config.toml
hidden_act = "swiglu"
positions = "rope"
rope_fraction = 1.0
attn_scale = 0.125
bias = "none"
init = "uniform"
init_std_qkv = 0.0221
lr_mult_down = 3.0
beta1 = 0.93
max_seq_len = 512
dataset = "wikipedia_en"
Each number is 128 + 24 x the weight over its row's rms, rounded and kept within 0 to 255. Layers, rows and columns count from 0. Numbers have three digits each. The size before them is the row's rms in percent of the matrix's.

# layer 2 MLP up, 704x256, rms 0.089, rows 214-313, columns 64-127
110:128099100104125171195127124091139114138117115106120113115110161094110138139121136137140123110171143153156097153119153140151088137132155127143114118141088123191110106103109121154119111157149132
094:152097107164145122128106099118144126134138154119130126144131139134187108092144186130108112099127124114147178130136144128109106132103138111119122103151139082121084140128113099093164111119117166
090:088143102140147100119134112109130156120139124133138141140072069173142122171125101088107143126103174159124152136082111120127099125150099146134161154086135158130130063131098112099133147136111146
097:119146152122117150080137130115129125128143095108156127178108126096152134142102174148129160113122093163114096129153167147084135106081124099108101164126138091124141112142109144154108101117169149
096:125115124146126128140131118143184135100171116145136121137143142149178135130110126146078098119153127129149134164152130092118131142117134123152153119146058165103097140127117095143111115148124114
108:167162130140133131162114157095110128128125104128149118124148108114119093101151102170128107166151138101153169147074152142078145119137156135123143121146145123104120112120136142142178107142099138
095:125143133165099176157172102147165150161111129097113102103100131119061151128147105131111093134142156138130131139140069146147110133116144147119158153113121168150132095122113153114126116109106152
094:126062136128106147116114101113173106101129093104132132125124146110126124088142127136141117137097161181103128100160139160135096146121130134152107059126120121089125119106130141153187138092132097
104:102137124102148159142144091145151103085166086091124173122155152126122126158129078136103175144106134105179141147163154116142168103147127110120162179162116169114109137107144120136153127098078154
108:122130108099151114148097131142133097115108128140125127097160168126058155153136136154116148148152132129086138112150184126158114116127185136135089164149127108124150117133119105124098095109131176
107:121101098085083140108105147163188112157156137141132140160162135146117143111094123118153134127139143122098197119108141090117161111138142120112119127134122114145140112120146105139147109070108148
096:076120114149150131164119123096113136148148133105159146120117136132158128124112159113142182151091089092139145105098091125136089080126109129102140157139083142120138128129101124132114145122131147
107:093134162124143121110133141113139149093138144090121114118114132120119146125102096103098154112133139127160127106152136127168122109077130147114075107118135090135117118087117131154141153136107161
101:176111162145119133171098135122161107116126159121153134144152178142155130103143149088111115137118112118128144132125111149102090135123101138150084122076137124131101094087100122132124140130121115
104:153118135152158133135115071141084136144128164110099147162156146121135117123117087119138110117124109114121098103149137146136147160101177092108132152114101102116125125144163160128136108107085115
093:150122122121099117105091138157148123120117126081120141109130120126136102104119124123126135161133145113140149151174158143119129137139133124126093134140162117121111164135125155152128165095099147
088:146104137156098115114121097119121130178130072149124132099177101099127178088158152139110128104168134084174128132155105130102111122117163101116133160135165148133141124142114132142089128102130112
095:130131148122124115137108131114109103129095126143097118076146083146094143156146139124135156104103113110125148151144083133118138142121143132128158144115126117136136117159107083158127167097123147
099:140093114143141076102133136110160141103103131116098130145123119142151121125108139164179094110198131119081131110159142132137137142162141125178110186131091112141092136114138152132101076132108159
098:145150149150108122131106172096117156124092159122112097091120137167141092108149180155139124141116134133086127090087124115109116111121134113098135118126141140128104101106131173133137098092123118
102:122134147102124129134154100120082135138090129111107116148123103118125114100137112139125146146107141096131128154155141130181070135143120133157126112107140120208104144137099153123143125186154151
097:126128111163146116068087135125114133149132127097117113133122138135109102103120133134136154153114155157131172138116163087121110100136120127150143093136143160120135142123153152107121103125119143
102:124144127155182150134157184102107140107138152120153074122174122131114155123135159142138128164171118156121110137127130152149145153150088095134166140108152157106127109147142098143179124130149130
090:160120135096126124114153136123122106147153106130107187129114136118120106097097136097114155126138113143147115144145158170127106153130127138155157137153065115138165092109135129164146145169107144
099:128147135138127130111116120086114128115135132150058098113116107156164146115146122099162117137158104126111123099141092138146110139126138121083111093129115115129155149108191151167131112146134126
103:101143149166115142085139101175129125120143146092110116076134061137171144105088130164151127126182127106131103180141164093128127152135130115146079118141106127124146074111092140107144099129148119
104:108155101110113102119125108177153121144144137121108123133115177125101118089121134146162090148147158112096111161118134163140091129112134149120159121153117090142138113123132117219166116192131113
093:096126105096118137139098115124107129138106087133113155131135135104139111122123161165162093119122160166135133125093131124175100143134147142118159116110145136127124110102122114072138115164083129
102:104092117131105137131171164120132168086114120105130126104102110112092118075101104160118119111117151132140126126166122146120145110128110121143140129142116127162150152119106099137140143136142123
112:148104111131110088107159156172185178164128115148097138124117118124121182123119121120094130164149176161110114137138119132096174092147123145145137129141140119115097143165103142127128103095148142
098:158130094134139135153149147114107185117125172135147148144115137104137105133144152126114052139113114164135096145161149100062130172113120097133165148185119128151100143150152110105083145118140117
099:171119144130099132140148131144114150139093153113138128140152087094134157152113155138132136132148145138159116163123176122122129148100101149109133135098159148145130168119089140071119121167163185
102:148132140113166117115108162103130147102142136137142105093135106171123160128092176143121105126132096123083095180097146124107106131109130183100157152204127136134143107153109115097115114141169124
100:121137100139119148096082158121144143173137120147080146154139133118163112139112118110105138146133079147113111147114085102113082064106085114135102170146130113103163146135110143116107117127116131
096:122099123158163115147097117163146131129100116122134148132097113160152137156106180162088129129142160127110167150117116106081130111073122105159081135163102140108107160137131133135185114094103118
103:123128127096123107131130117119143168119126124113139163098136127111127136168117133163144110099098154098100178171102091092098105109143117121131124116151078105133103082106142119125134099093110058
096:109151128090141139131156106170143110096137129127153146108112127089135110113113111113152173143128138141132167095111165103174125128099168161122117116153125082172200145106155140068122111081134137
105:105154132139113138138154118153129091180129168115105135112130138066127127166068147104143137170085130115145088065141182114137103107140092135178165146125129109116131148166145102122136161112126163
097:140163170153128104125102119162153134069127109144126142109119088069069092084134080139118173162144094152127170136113127160123133131149139144080111203113139110110166101103119125150150100146110126
099:131133094129089147130153100133137130101161114121090103127108133165142115151168135165086128118136116093137145122119124129154105107159140117164137143071097153153105144097123120132134143147138092
097:131144110113102104098154104156111088105138114109163121098128166114138107130179161105143159120112126127173110120182167130122119131115161139162150146087104126136112134106093110148130163132096128
110:165152103159128171155129107081126157088108111146119105140095139105083107140111097128116155145139099186149151107126135126120101125138105138115075177122122116118112077100144108139183135158135135
089:111116147144131161110117137110121117124129154148160122157089115117135127135112115116107130153066097135114107121131119125070127122143106109106104115154164109106118104117100102166107097146111123
099:134151119159093134143131128098124083189087141089135095144130151108112095141135110128135113130140146105132145156161143103124082188138127071128109124116106160122124121125118128105125155150137086
096:138130119135129159141158075117160046120128098131127115150096136127137157121161113123135147147105151150127121127130127109143132145106114127121138084177121104160131124143139063162116130121131146
093:094147156129125138116104138112108138141151125113177116110133160123173119104122117134112159108118106128128130117159121149116139170129164148178148156092126160186135099141103117123144112123132135
096:116181124136143104148103106099142074105170114126111116119134140137119161174122103078129098125154172120108110128119106119133079162141148143129148104095161157153109134122095136076141142120094127
099:150129143151104121136107150107123155132165123103148110139112102132171166166124108120142140142122124099151129126163129154118146119159123118115123111134120149129108086109123125151094138159117118
100:151171129127133085126134133125109078091152135140113122107185105147122146126159127152139074110077096137108137105175135094131129152127140152091146146107127130086161132139147187134143104154119135
092:103140099091083131146179114088098140168105139093119149147090135130127154121135120114149137104112093145143139134096120145103130173103129096159115139107117127158093153144106112114136140178130135
107:133181126119124142101103122096153140168109153121109134165128143102136105140135137140181076109128102052149158112110124161125155158093118146124131100200177132132116102167142108158108134134128152
102:099134088159099110136108142125132152150097122163142155154119134173162127089133152140129133142141129128184120135133094138126130162121125060166106125166143100172129154148155162139136132136145102
107:153161089144144166118108165129108121135115120143121133168141109150108121133164144102155113109082131122126116144123149152134106124107137125135126187063124121137114116144134108143149140159120138
096:118093144148142184174130134125153112138135140104136131154129132141135162102118148120164126090111129133096088126080179138141117138126160075116206087140126108122102083118151117114082129142138123
101:075131136129117103123118122135148125132105074136086117098158138107110131083091109163138148088128159140122086156122131101076111121129113166148173147122138120131142118119142133147141132138092141
094:099102140130148095136143130106149120164119142146138128147096125138112125155131147116137170163124125159128155114104138168089099099130159110134102110126112167141140154082112138160124125120104163
106:110123159131122112113144120137117163134176105158143165131121135147159111147132078178096104085154130139106129089150113098148081110136153118116146129139098168119157142152159112105158116181127148
110:097132099101149156086149122144109146133093111146145105145112140146110108136091138101137112180130174125152140166114153118105154117116117074088158136084111124133113143103078115095137111150146129
101:123089114113145140151133082112164126178105115152135133117123131143119118161104134151090160137154166101138089134139147175128122141085123158097154135140181138122121100100156104107160145124140122
101:136134133083135118129124100119141131190115095100112118188134138077141131144153113112150137069083125103116134134133073136113150118134101157110119168131113094147154122089129105152139127104120160
091:171179113147122133117138117111131127163151117128147101126110107151160111151116094114112133126113103146164153147089112166137200127146168135143126150152145117140130142135138136114149130106141146
108:125122123093155134089132131129114140164096129164119113143122153114097126166124138123131138125083100113109154104159157139135136140103130121122126084111140154136138161148110134138110119108166144
112:089117103108144158088118121134116121142133125131160113140119134139093142123135129133119151109155088156082144123159084136155123136120153148152122097065131163151138078104129127172146142098161165
100:146154136112123119152168079153123091138132123125140102153140161152161108150126122104157075143141144116076154105132156099135145127115107105117140092088129135105118125129102133165129118109137110
093:094162126174169099101141180074116151144105142133113134101105104141136172129113155132152153109169180142128082131139139134184093099142084139094111097139118119089099171078107121187139160075097140
104:124128134126106116089121102113104149077140145131135116119112128124145133133135138126147101103129160093119140124152108163152123141163100130125115151160131124119159112144128156086098149140153119
097:099148153181115110128145141165122139079130172139195148122092083103144108131137165136159137118151124125079113088139131134151116110119156144145144118090078126160089130133149106083085112100091097
098:128103110138120121089128120140132114102105192126149131108126133135131114142089118146087113121162149162161162082125093182143116128110117130133133093131139127108153118105130177143128153117127098
108:126168114131117154128130129122137133142154132170114140139144103156101149155128124152087129107093132137077128144135138114099105117143156085108166114168168149118164096104111105122142138107113147
099:135138140099106116147103117147129095076142097148141134143173124141163117118108135123103161102130129122086144130123107069146122113125154120174116125123151058175101138104125080135124126155105129
099:130097103131117135173154118144150149116166099143102121112119148129120130096118093137142113134167141127104082132155111100133160118094138117112139118121126109075153083183141109181130160083144132
102:123150103128187135103134112105140180128112134152147119153135102130115104142134138112109090142125104158128105094119126147152139104129132129125114147128123146136156139130155129085112135149111155
106:119111069141154113087145099122141113131133092182123114134122161094166151123119121160103147126144100127141141142131142122098109132106127143118140163105101091135130145137157108148107144092100124
091:113114128167156133144163138115132121145122086145141111157110107132164160120102095122123127170121147109131122087127119123117132146168111111138129156169165119141108140094145134137135128141146176
102:104172127142136087146134127086135111130145112142142138114141122118123128173155065107135119125077144148075122175102135138118132114125151116103147153134114129159140095099143097133079169144101130
105:143131079148145105125118103136132121148123142129106101079137137138144182100155149140114140153152167103146133152141110088150137120117094131134133153129144131137093130195164148106156142134112134
100:160120144142112133131154120130156122107159147126086118117100112106091118120169146128087120150121163075113134091123180129118119103204094114112137108100119159144095170144159133120094140088074143
095:201139145087142127151174114138125116094114152117120127114098117153124095153156123125146117129118119118133150134157148108124107067148057143151118127121037127112111164131174133149089115113158182
091:137099116081128152108068104126124137117106126140112120172065126121134127102117174111096174153087113126120142168151120132125116133118108136163170127139136100116182136066102113179156165124118145
098:151128141127120086089070143100156145107125094185118126171111139126157081142103170125136128156088117191159080121160127133105149132139143098131104124170107128135128188089147118117106147144128116
097:160116113107168135136140123137153147134156124149152111154123130140128108128150156115109172120147151124141148140107110168153135130097096150120110138166109133160133131104131111200107129110107136
096:106133134127090092160150148160138121108131124112165161164089139131146118156159109095148127145117112096096123123137094140123137177118164144085127083151146107110159118124085095113103120121090105
099:135162134144088155092116100142106120125166097130117132140132149158114085163096128128097131132162174140138105119141109176152144120170102112134152079129112151130153174074124134134081105127141117
095:134103116138120164154131124112121123120173148081139147125139192128092123126136107124137120116135125124082136127153181121167132150148149174151154148138131119129138129095134121101119094139167107
103:114125126094119120115151113136113112106120103091138140123081085123129115099094123154112169126145244124188154129142081117182134124124094139106156126143126129130139161129125115131158105127131137
100:153124134114106082111176149139140167138147120099123144130102109122134130139121139126134114152108104149104090103175116128132098146153165141157150054126153120130139094142186069172134111165127139
102:094122150127129114155153140104095168132115140097140132133160138127112134103147145109140116086148201134130125108121124159091125144144147137111149138141104152113131118103112129119117109131077145
098:153122130148152157109132094096150155157120135142121098113106138110092153108149110162144104133115121148122115176129170152097129095135155119113155160116097161152138125151104104120142142142120177
111:149115117122098118120147138068107128114146112102096125119164147055122133126139146107129133082149106110177156132135064143095149099098107149119113155147176145106122138105120107137104161132121140
096:117094177065124139150143148136112156139122098100112121155139168170127152135141179081102148107161120154140117112084116138144103151131136100107084084100165143108123166103112139098106146140119122
110:136089143110140112137141123138116115118117071133107107194114109144081155127136130114150167153151114142157127151111112149134139139150158131117122166118144133185087090114127114126156093090144142
109:088140061133161160120142111139093109150150145162148102138130101146129165137144176117172128141144131109138155127127110168138071119089092118174131170092143105137177112095090163146119131125114118
108:158138143166095145120150134130123139150106148145105130157115099154160105124112136151128097128111179126131092120143143106122147118138108141120119111100136055063117132148130161108162147144168173
102:156186140065173129114057108144121140120124127087156122090167105150090136095121123104102152109118119150151138140087117136162130174164170123139137160136083125142170131074145118147158152125149105
101:146096082131115110138090131128093157107170112109154125126155097133126108125174114122099122119122117150085144158084157104161166131151165111129107101083083102114178109131112187103154086130139125
092:118111173144120153120145128158129113128100132135103154156119154144134120119117131137104113128154141135167121139139132129083113105120130100103142133146123139156144114167113138093145130104094135
091:135135137149118136108138155083169131139130129107136123129110142169139075185114129112099102158123097134114100089145115119160171133153103130091119141145106123138117074133139175123174107062140081
095:119154127088102108160146140133124163116094131118124119118146124095114096123154120141105099095095113151130084123127104130130131107124116137125135115165086138123102124166141144151105140130105096
114:150114174127174135134142122114155137127118135149109117104125138133122123082108150158096128083117110117160125115157113117165173140133167108156186164131141116100130158090134123127095142092157162
105:109160144114119148161099142101161088113102105123145117133162148163117160120089111151117118143184116134145124119161143142094139185127128128136117133116109111123081131131099132130178164136143136